config = dict(
    head_dim=64,
    norm='rmsnorm',
    rope_base=1020.0,
    rope_fraction=0.25,
    qk_norm=True,
    attn_scale=0.159,
    parallel_block=False,
    extras=['a norm on each head', 'an embedding shortcut', 'learned residual scales', 'skips across layers'],
    init_std_o=0.0405,
    lr=0.00676,
    lr_mult_o=0.901,
    batch_tokens=32768,
    doc_mask=True,
    train_tokens=196000000,
    dataset='wikipedia_en',
)
Each number is 128 + 24 x the weight over its row's rms, rounded and kept within 0 to 255. Layers, rows and columns count from 0. Numbers have three digits each. The size before them is the row's rms in percent of the matrix's.

# layer 6 MLP up, 768x128, rms 0.119, rows 55-105, columns 0-127
105:175136171139097120148105085153129110115123109159070129090125133158156153120167135153148119127071105061110150145124145133145102165139103140189100179147116150108145105126134142150113142125136146103121161143136119138122119092147160150097128145123115087086158125151160132101147117129107151099127133108107124160139107123134083107156122118152094143089121141151131122162147115120140139140090
091:144103143128112110153125119135113116128139112131148156124108096139151094137107123150137110125131144087112150179133125150093158125136141135127105133132157107042082107108128123159117160128120088138135159157109113102107101148168154125156139124142124119108116156161138122089109090134124098141146039136097123134142138129113131117122136152155124141111185134127092110152176094090077138116129
109:052126146141118138161088135112141131135133115115096120154206103077146114141143153136113126117134133130108162108113088116091167077132101124158112159135130147131138147140168152118155126172118107128122147145096129140168116114103153153120132157111143142134127158124133093157142105180101139140096118134120182133115151117157096161128112110148145117128125140124129173136098178119117089120144
095:146160134130122112131147147135103109149143075135142094096147110128104086162091112143118104088157106106143101105130093159100127156177094136097143139110121115171121093159120176129103100078149149141102073131154175112141125097140147175114122119120149133120139091127157144119129165131105140115128118139143115126119136117085167142125145110132139147098130138133179116096112125095089168113152
105:082135123133135115149135152173112143100144144163142138108143138158153142179098097120172134140138101114119110117146130149133163125103118112086132145139140086133130122119162159131159088138092136100109148119112113125108149150108127092152136115076115120148122158127089128115133135104148151113164093139172117155168159091173078099130166125139140085159065132104118126158122104094129106121133
101:122128113089138152085093109133142157127098083135153141099125086133101142167156154140102114130163096142118106122104157137154123140151124077132144189156130151137136146133126122104121112098140112156170110097131133123143155174160075173139092100110087101118146148125134078117171108106114083119152141128148097125114112130137142133139083133112104110114126119076137118151133153106145158141121
103:138144124143079132141144103178129137102127124107119143139118156157130105102125121136108090148147113124150124129109089131124168091087099110113115118115130144159093127134091160142132113153172122127166143140152165111050142100085102113141136129116113160116156122105130109155077130136177145101133157134168127126116105180092097123097164109142148130123140106106140110112086157114129162090130
096:133120100109108168158108112145119137115092120139115114087134119152148102086121079138128089158125115132124133103133124161117133139117118109136121120145128099094099105154150138120161128105110096144112139157137170131150146133108151119108093155082113111126179185168184123103124108156103130140159103123101154105139154116141114134117162089101124109148107097155093128131119165129115150043145
102:107126144148146099131119158099178110101133090099169063096130096147137141146173115132102096132118101094132152119165107101123154157101126104163159134120126129147109131086161154145109140177109148089170119174131126092118131109133112104123113139142139147111111124139171119124121169091119177121149113122169140094135108088145125144109172135102167126131143129165125126124108141119122160137153
105:105095133160135138139130144110155128103139149122167161130171145164118102113159124135157125171121161168153125085118148160142119132101159110152116138120108098087166134115115171130097186128157159115108147121121136179138098119183166104130142121135128123118122145118120131151119177150100125145146173160124160148158127150133082148118096167161150097135076126095136101130113128132122132141148
091:116158085118139159115107120109149118156131089077086117134114126130115100121160118123096084137068126118147112154163117094060134095111110109111123139102150144156131138119119123130142178137151131133166155152138163141153150094135121142090164123142141110125095118136157129153129175113103115134125148130153115159156115105112113126104161074085124122133136133147129082152137143101099156083153
102:124086141122207149111089142108117138140132151115175130141160138123119143129112099141152091109118128132127114130159075105114152098101138128123115135179131132153114129109116138151096140119132098134133130055099095080196120132130101121104142151134143134127117132146130113155066118100109162110109131113131113131106096121124124142163121081055119134137109116118117168142145126121140130104138
102:099174103125154114148115107176109110133108120121148125104125085105140115090108116126139112120105154071146121129143155139127090125121134144136109134081104137112091125109069169156133134139133154134133125129123155115131105149133096120109122172115144145136147106075073147137106109065089131094108139152127126123138149177116096150150077104126116099148092120134148099123173128164151130133105
105:118152107127121135167109148122159115122117092129140134175118118097149117150136125179155136110085122145117130083150112130088139150100079142161125113131075121103122122169159149154079156128154118109186113117088123147130125146134131075123148137110085162107139152170162107154098148118120103111153128116128094122130113093139114123129125151162098148152157092138141117131075120091158142113118
098:114115159094101108161109127144131117138131132086142108169165125146118139162055164161148096145090127133165123174108140119104162147129141158112091122101140115149133135150160128117116135168140082116167133164102137138143130117161127157129170134141099104112127104147107132136144147113110091140099174183143154088158145129143115132124143142137141095135136156122099084119140158153127172148154
097:121162105167163144096169134116149163166172116128115156132129107124135060125138134116162162141104144112164103158088138092113126149130075114119104128100135115152105140124118137146165141169095091114128147136150127133140146116095119139136114139146138120086141161095129098149156116151110101144144099146071148098110128131147107129108091125124151140154116142136130172172180143144103149129090
092:136102127109080126107140111110107144106120090132128148083086092124134149142148122078091126181174159137132149107124129132101162104106156120127139130141084143110147143091142171163138102103158193136112109107126099071147098155112134163153122113120158129149145167122143149160124155106114168116122108119189142126151147129098108124167161122154147127148133123114145140116107117131140115149131
106:133092117115112112101134126150109130101108116131141150111116100107117163167095122131094129143156124061132117133157178077143108172137098142126152132149115149085141099065112119109133148133106163140107098139103137132133128155117162145117086180145092100156134138106126105125156120109106159093112115135117129143129146108155113125105143139113125090103075076085135159140131156162140137132158
089:124130151121121104125093136096135120130091165131101110112131154114161147143142057135121149121158108090122154147167095126147087118109124144114147132152130089089097142105108149144103144148078106107134119161106146146069125119116099157154117140136173151092143137084123155177100119099149113137088153160113133123147171077138111141130135111078113116132140149140086103133116120121113117109115
098:141148161113138119138120140132088125168139109181159109142112089092118138193108132104125146121144169135113186144088135137084108116129099121128141172104131129131098140080129141147114128184092130106131091146079132139143136144123110114134074168127102131110142139111125118153132115123128130158163154187123155131087108113122162113141145097110099150143151109123132129156092164153132140130143
103:116161133099080152128126161162120110104109125133073133127159088149125131124111143123091123129112130111174156106125095136111155126134082142141142139137105103156154097142141136104113142146126170175130131182137125145126153113087164126151127127113113119141093120109168140113117108093148122168149135104117148169116149127106172133134124160115146148140113197128113177156117133113118195156106
101:129118100125146108129141138095159128106177166120113154113128123145105129107140120090167209114155132138147174138163123166148103163144119093096101109124113162148175143100124087093110112147129106159138145097141100130132139120119132137119114136096144152157141113135132150145137146110134131086105140118115130091118163165119113110105104158098127159124094111159136129202106108095154142142103
111:118151170099130157164123135144085148127103141125120097077190130077103118098124142126103178141125141148132107100146147134125152102104131127144095141171139104174136123117074098142140130115117141128123159119155126089134159154095083155142095138114137135148126135145132150105115168105136147134138124144119090188153173143107135156127113143138126112116152141113139151102174129173148097152108
100:120138096109145166112094129122177116104152148173140081140125159092140115100122164132130150102138112094164125136124151105102137121104080105143105144178153119122121111107141092135130162162123120120157103105129090123103105101138133117138135183111155093104120120130109093110094142100146168191086150161158126117094125147140128132131148145115176117117148148132151129119117137174143107129169
103:083118122120115144095147116130081107145120155135137102148112174140156141174132156102102139115160185121133114146100136098167138084118128129150105174105104124084082165143115161131146084132121141134131113116138131118108124111132169097155130118134159116115092073184126104169134123126119134116131163159138124132158137108103140161121140098119111121090128131120098165135124123162107109174091
101:124161140117165151109090160130166091110148133112106135118166132125142134154119126153084131134164166155125131131144134152110118136136109138155086191118117147112081092114124129137118133226087125145135156088169115115127141117143150107122153132136117102095104116130131123110136119131105101092098132138157165124186125162099119109147085083102138112113115102123109132107125130130139121091131
105:131099115131100128135155117133119114104136144113088120111103094117113134110126111134137103104125137170142097145117128139163123131165135159120144170131114103135169124105169149132170121145090123149178165088160130112085092133166123156132146166147096111139113128127123142150158116150082172125125134132125100124070168097126133142082073146150158109111085169117098111156128138142137114086108
093:137116166135124122114124144084126107161193167148099134101113120148118151144109160149155108092147121097158124117153126151126136097142116123139118110132130168103171150122148109125161141104102133129149157092085160160124088121129069125094120167099153136155106141077158136116172117180136156159154106148150117119099127163111126122174115113124127094097131126119144175117143132125093132117139
103:127093117121135141120148177145115161168130123081136128121095119121108129182117100110188087130131111124120120123138141131118104143170151129121130158130107141115135143143134107165111152126139118168081148140094126129113147116089158127134099086183122108137120106160141148174078079132119101103112127126169141139140108139143144114195111069102134154129135097136144115114111135138159157101124
107:142129134122120149101141144150122161152116101139084161163154164137106129106094162144103128157110115128145125120110158089117143159122081123108089132129177098144132110081146134136128121169129120163136155093116093135111139123117125134139114190142113150095103101146148120091125135121042150132108106101192110133111145131122122085128089112133126174132122090141100124129157136106147125115130
099:110179135079130153106128136117106136098103172149166134149094165105124078126150132096151171139150190114133121110130136128132111145122132161163159158125127145118122126098108099135109125138125166117134085162104153118137097115142117106117133158138103115112125111103136137186119122161095143105096151125145105156145088139097091080175108140144167132113138138140105111121072112112102109111122
096:156144147111091128135133145156152095095137127160169144128157077122150075160164118156148149173098146145096132131095118135106109094135122140151146142142144149140105162144171130111128080156135110113111128106132138089106137064121148115127117196152140141162149143111139121149095105124104140113173156121120126103125147106156136116114143100146136123158156159099179138125104123088153108121126
103:086130111095111134171103083131154149170128136124184165142142129145107121127146154096099152110124132156130127132157094106108146121111131151107153126175105095132115062142127141122126107123119137141142133087122147084115129125133131123102088137138130116124148161140171128086136118131154180123176118118103114119130120173094148123092128162097171129093135148155171150097163158116101119118157
089:084129136140104159156153071082140153119105157110138128158136177128148066126114130146099099107096126149113143109112163175134113155113162100119102114118146090115117126129153124120146121157086138104147088128163128112147141131155114116110082117133139128132095125143131172142137166140071131122122136112109119126103127148131097125133178117126151158101086124094112183106144108145137129123079
090:104114098155127106134105133132104085118172101165098122134138107131158150151134129112109152120122141087132143122104165082090134113145111093148155153143100157137123099109141152110131150110103115156137154170096084149118148114134154134085136176114128125056113089136128153123170107153128112150096137129150107085085150131148089137128096109164100143142113085120118124136134141126092131129169
098:147111161116105131121119114122083140157163142089095120114084158114150122137134101176123117131120088102116118129111126143150151142116130143179144102126118117135136123179103152173132138125118136117140155128097101151134176149136138121144135118146135167140134132118103076173170136150166095128150151144121110149166120102183112090188116098093133113101126128136130103108154096119090142162089
106:076129125102107121166180163119071138111123093108121171084112109116114124169142126136123125170149141122103154093076133133105146109165137122126147111127125087101181122123112118120098127130106148137096119097135104159138118110118155137114105142096083136166130121138135124157124147152116132108152106090128103152136146144121084120163140153128150175102102092119115155183103093138145120149122
101:116117203098128128079121158108141133104184120080123147139105094134120133094135114110125153121136131109078104110111104137116127067109119165122161105137141086170103151147141144136135140165104148146103132117125131116102099119125113123109132083132134115084133122096134135102109146160140138165093139114157112146175155099133110105170149173132149117150142151114146125161122155123147148089152
105:138136087149153143131118129126165098133155149139153160139095160123128126130124104123155133103169112148121140135102097146163156101099142109109117146125144144070134123108165123113130123188155083111104113103128158102114088139114095130139146104096119122113168111164155142135164144134141105162174118144128122050143132074092134147156125127116085139128158140098149168163122122137128133098130
102:097103110099171148113110128087153146115123115112138154114127101086154109120096093095117123089141085090112120144118104082163102152163106080116160145102131127140104135127133159132154121134127151120124136126141127117124127130110094139132128137138166122126104140133074121215136201129117113130100111120136119168157125102116100092123102123147157148146147110118114106189150139125107145133109
103:147148160105104107115120137146120130107093104135156117151159119099106148094138144129114142159109131145142158088144128136092143141097085157114098150110108174116098156142176163108120074131128151087149134104129152125140100138107167149096146163146134111163158138077131142126125155128162124124126110131110116099115141110084166128132134136172132122090121132095119170158090127087096103129075
097:152154117152077151130162098159110064129129148114109113151101133112111148133128150114148150189157134140115125089089133129161145120095150132128144161115123128130117137083091197101139128137094140145138125104163132159105170146125127086122104134073143131149123124092091114131138138118120126129148105149106140122178108117127083122173155152120122123124080137138122109151145109152170119115106
102:130124092136117191090128126140111142160168140128111107084126132136183112159175147138126123067116125117175102146146140094119113146139156127147092084153087124108122139161126113144129147124106128120088150123144118129078137084145109179141114107104112139064105135130105131131088100137118141134114117134138142124116133135088154162136104146142110081114124126128104088142127144109112153104083
103:142149154090157099108145148175090102085121162106106158120134127118137153128099125110118152125163126086116119117097140149159145113107076138157147125102167092083109099129112116140117128169106095098139114149119114124127147144123072123158157150160147148121120120127109111164146102084089149104145120129089090114127134138138066116128144110134077140148155142127148156133121142118117117171162
094:110148141084132153132131130105107132137130149098143105080101167173108141135145116083145137158153120135117121144137129083103117157087151111154119154127140093130153122132122174117122145132114149150145148181126119107120075106121124179156105115162119124112160149124104167130142140071152073152126141144122138131178098142171094121106145128092127177125111116136129126128167123150134097109086
102:146119109101130138163123132111096111115137114093122135161131158099101121122141133144134108174125125121148097124158107127103140126138141090123139157110088134146111127132098122119142150132095075131139165113172114101131159097118098145119161123124181122094085101100110123196144106140114142108113164164143112118139108102116136110139141112064131105122067142150133170111130107106148135056120
100:107128130156129115114106110159122146101134156167137130138142154115137135110142107112164125122116126137111103091200108165112142087128106172087159154127165135112138135160089129115111159117161148149128136138113157124182144163149158106150172126132140158149199133122121120127110161135136091086159144107099133077133114111138141133148121112120126147136124136143116112152123116066147103072128
108:135158110104122147085106093148147153126100103132083161119131130144143100172131142128111186124106129139124171120126103091115140128135129162116089101116095170119146143152139109128160135119078094122123147116135130119127161141123139138138137094150126134119109074108161185085160106151089105128139108103135174112168122142124168154136146105139105121090115166135127107150114122074130148083127
102:105130147127181135137147108124179146147154136117134143162114115118100125093142152136087153163127155104129130118097113180120132138113106132130133134114096127136127114134086181129072068129119118157123148157125133113140078131138119114133116127082114145146153142132140103154126158148126145123088166137108149126116070103105171120116106132108142156102145191120125121127091123113143176074148
105:111132138110115111087167137144117128091120098124111118142102133108129146108136177144139122155184141118129112133139138144140150172098122101127137154111064140129150121088098090121114102142128118140133096098173143163069151108099154128164144142108112125120105105107167140161118182127159132151113166111095115092111158100145115163141114117092105151150093122112100129150134094121137129102084
087:132103123169104145109137113125145144103121072081184138125081163115121133138086117140133119131166126168169140131094148134112090109110136133113123127118103082071136149166088124125098120109106132104137125133076113167162138121154092163094111140129134118133139161155132157162169120130127120168156124098101130109123114123148135108115112163118116185159135132125110124108128106138116117145078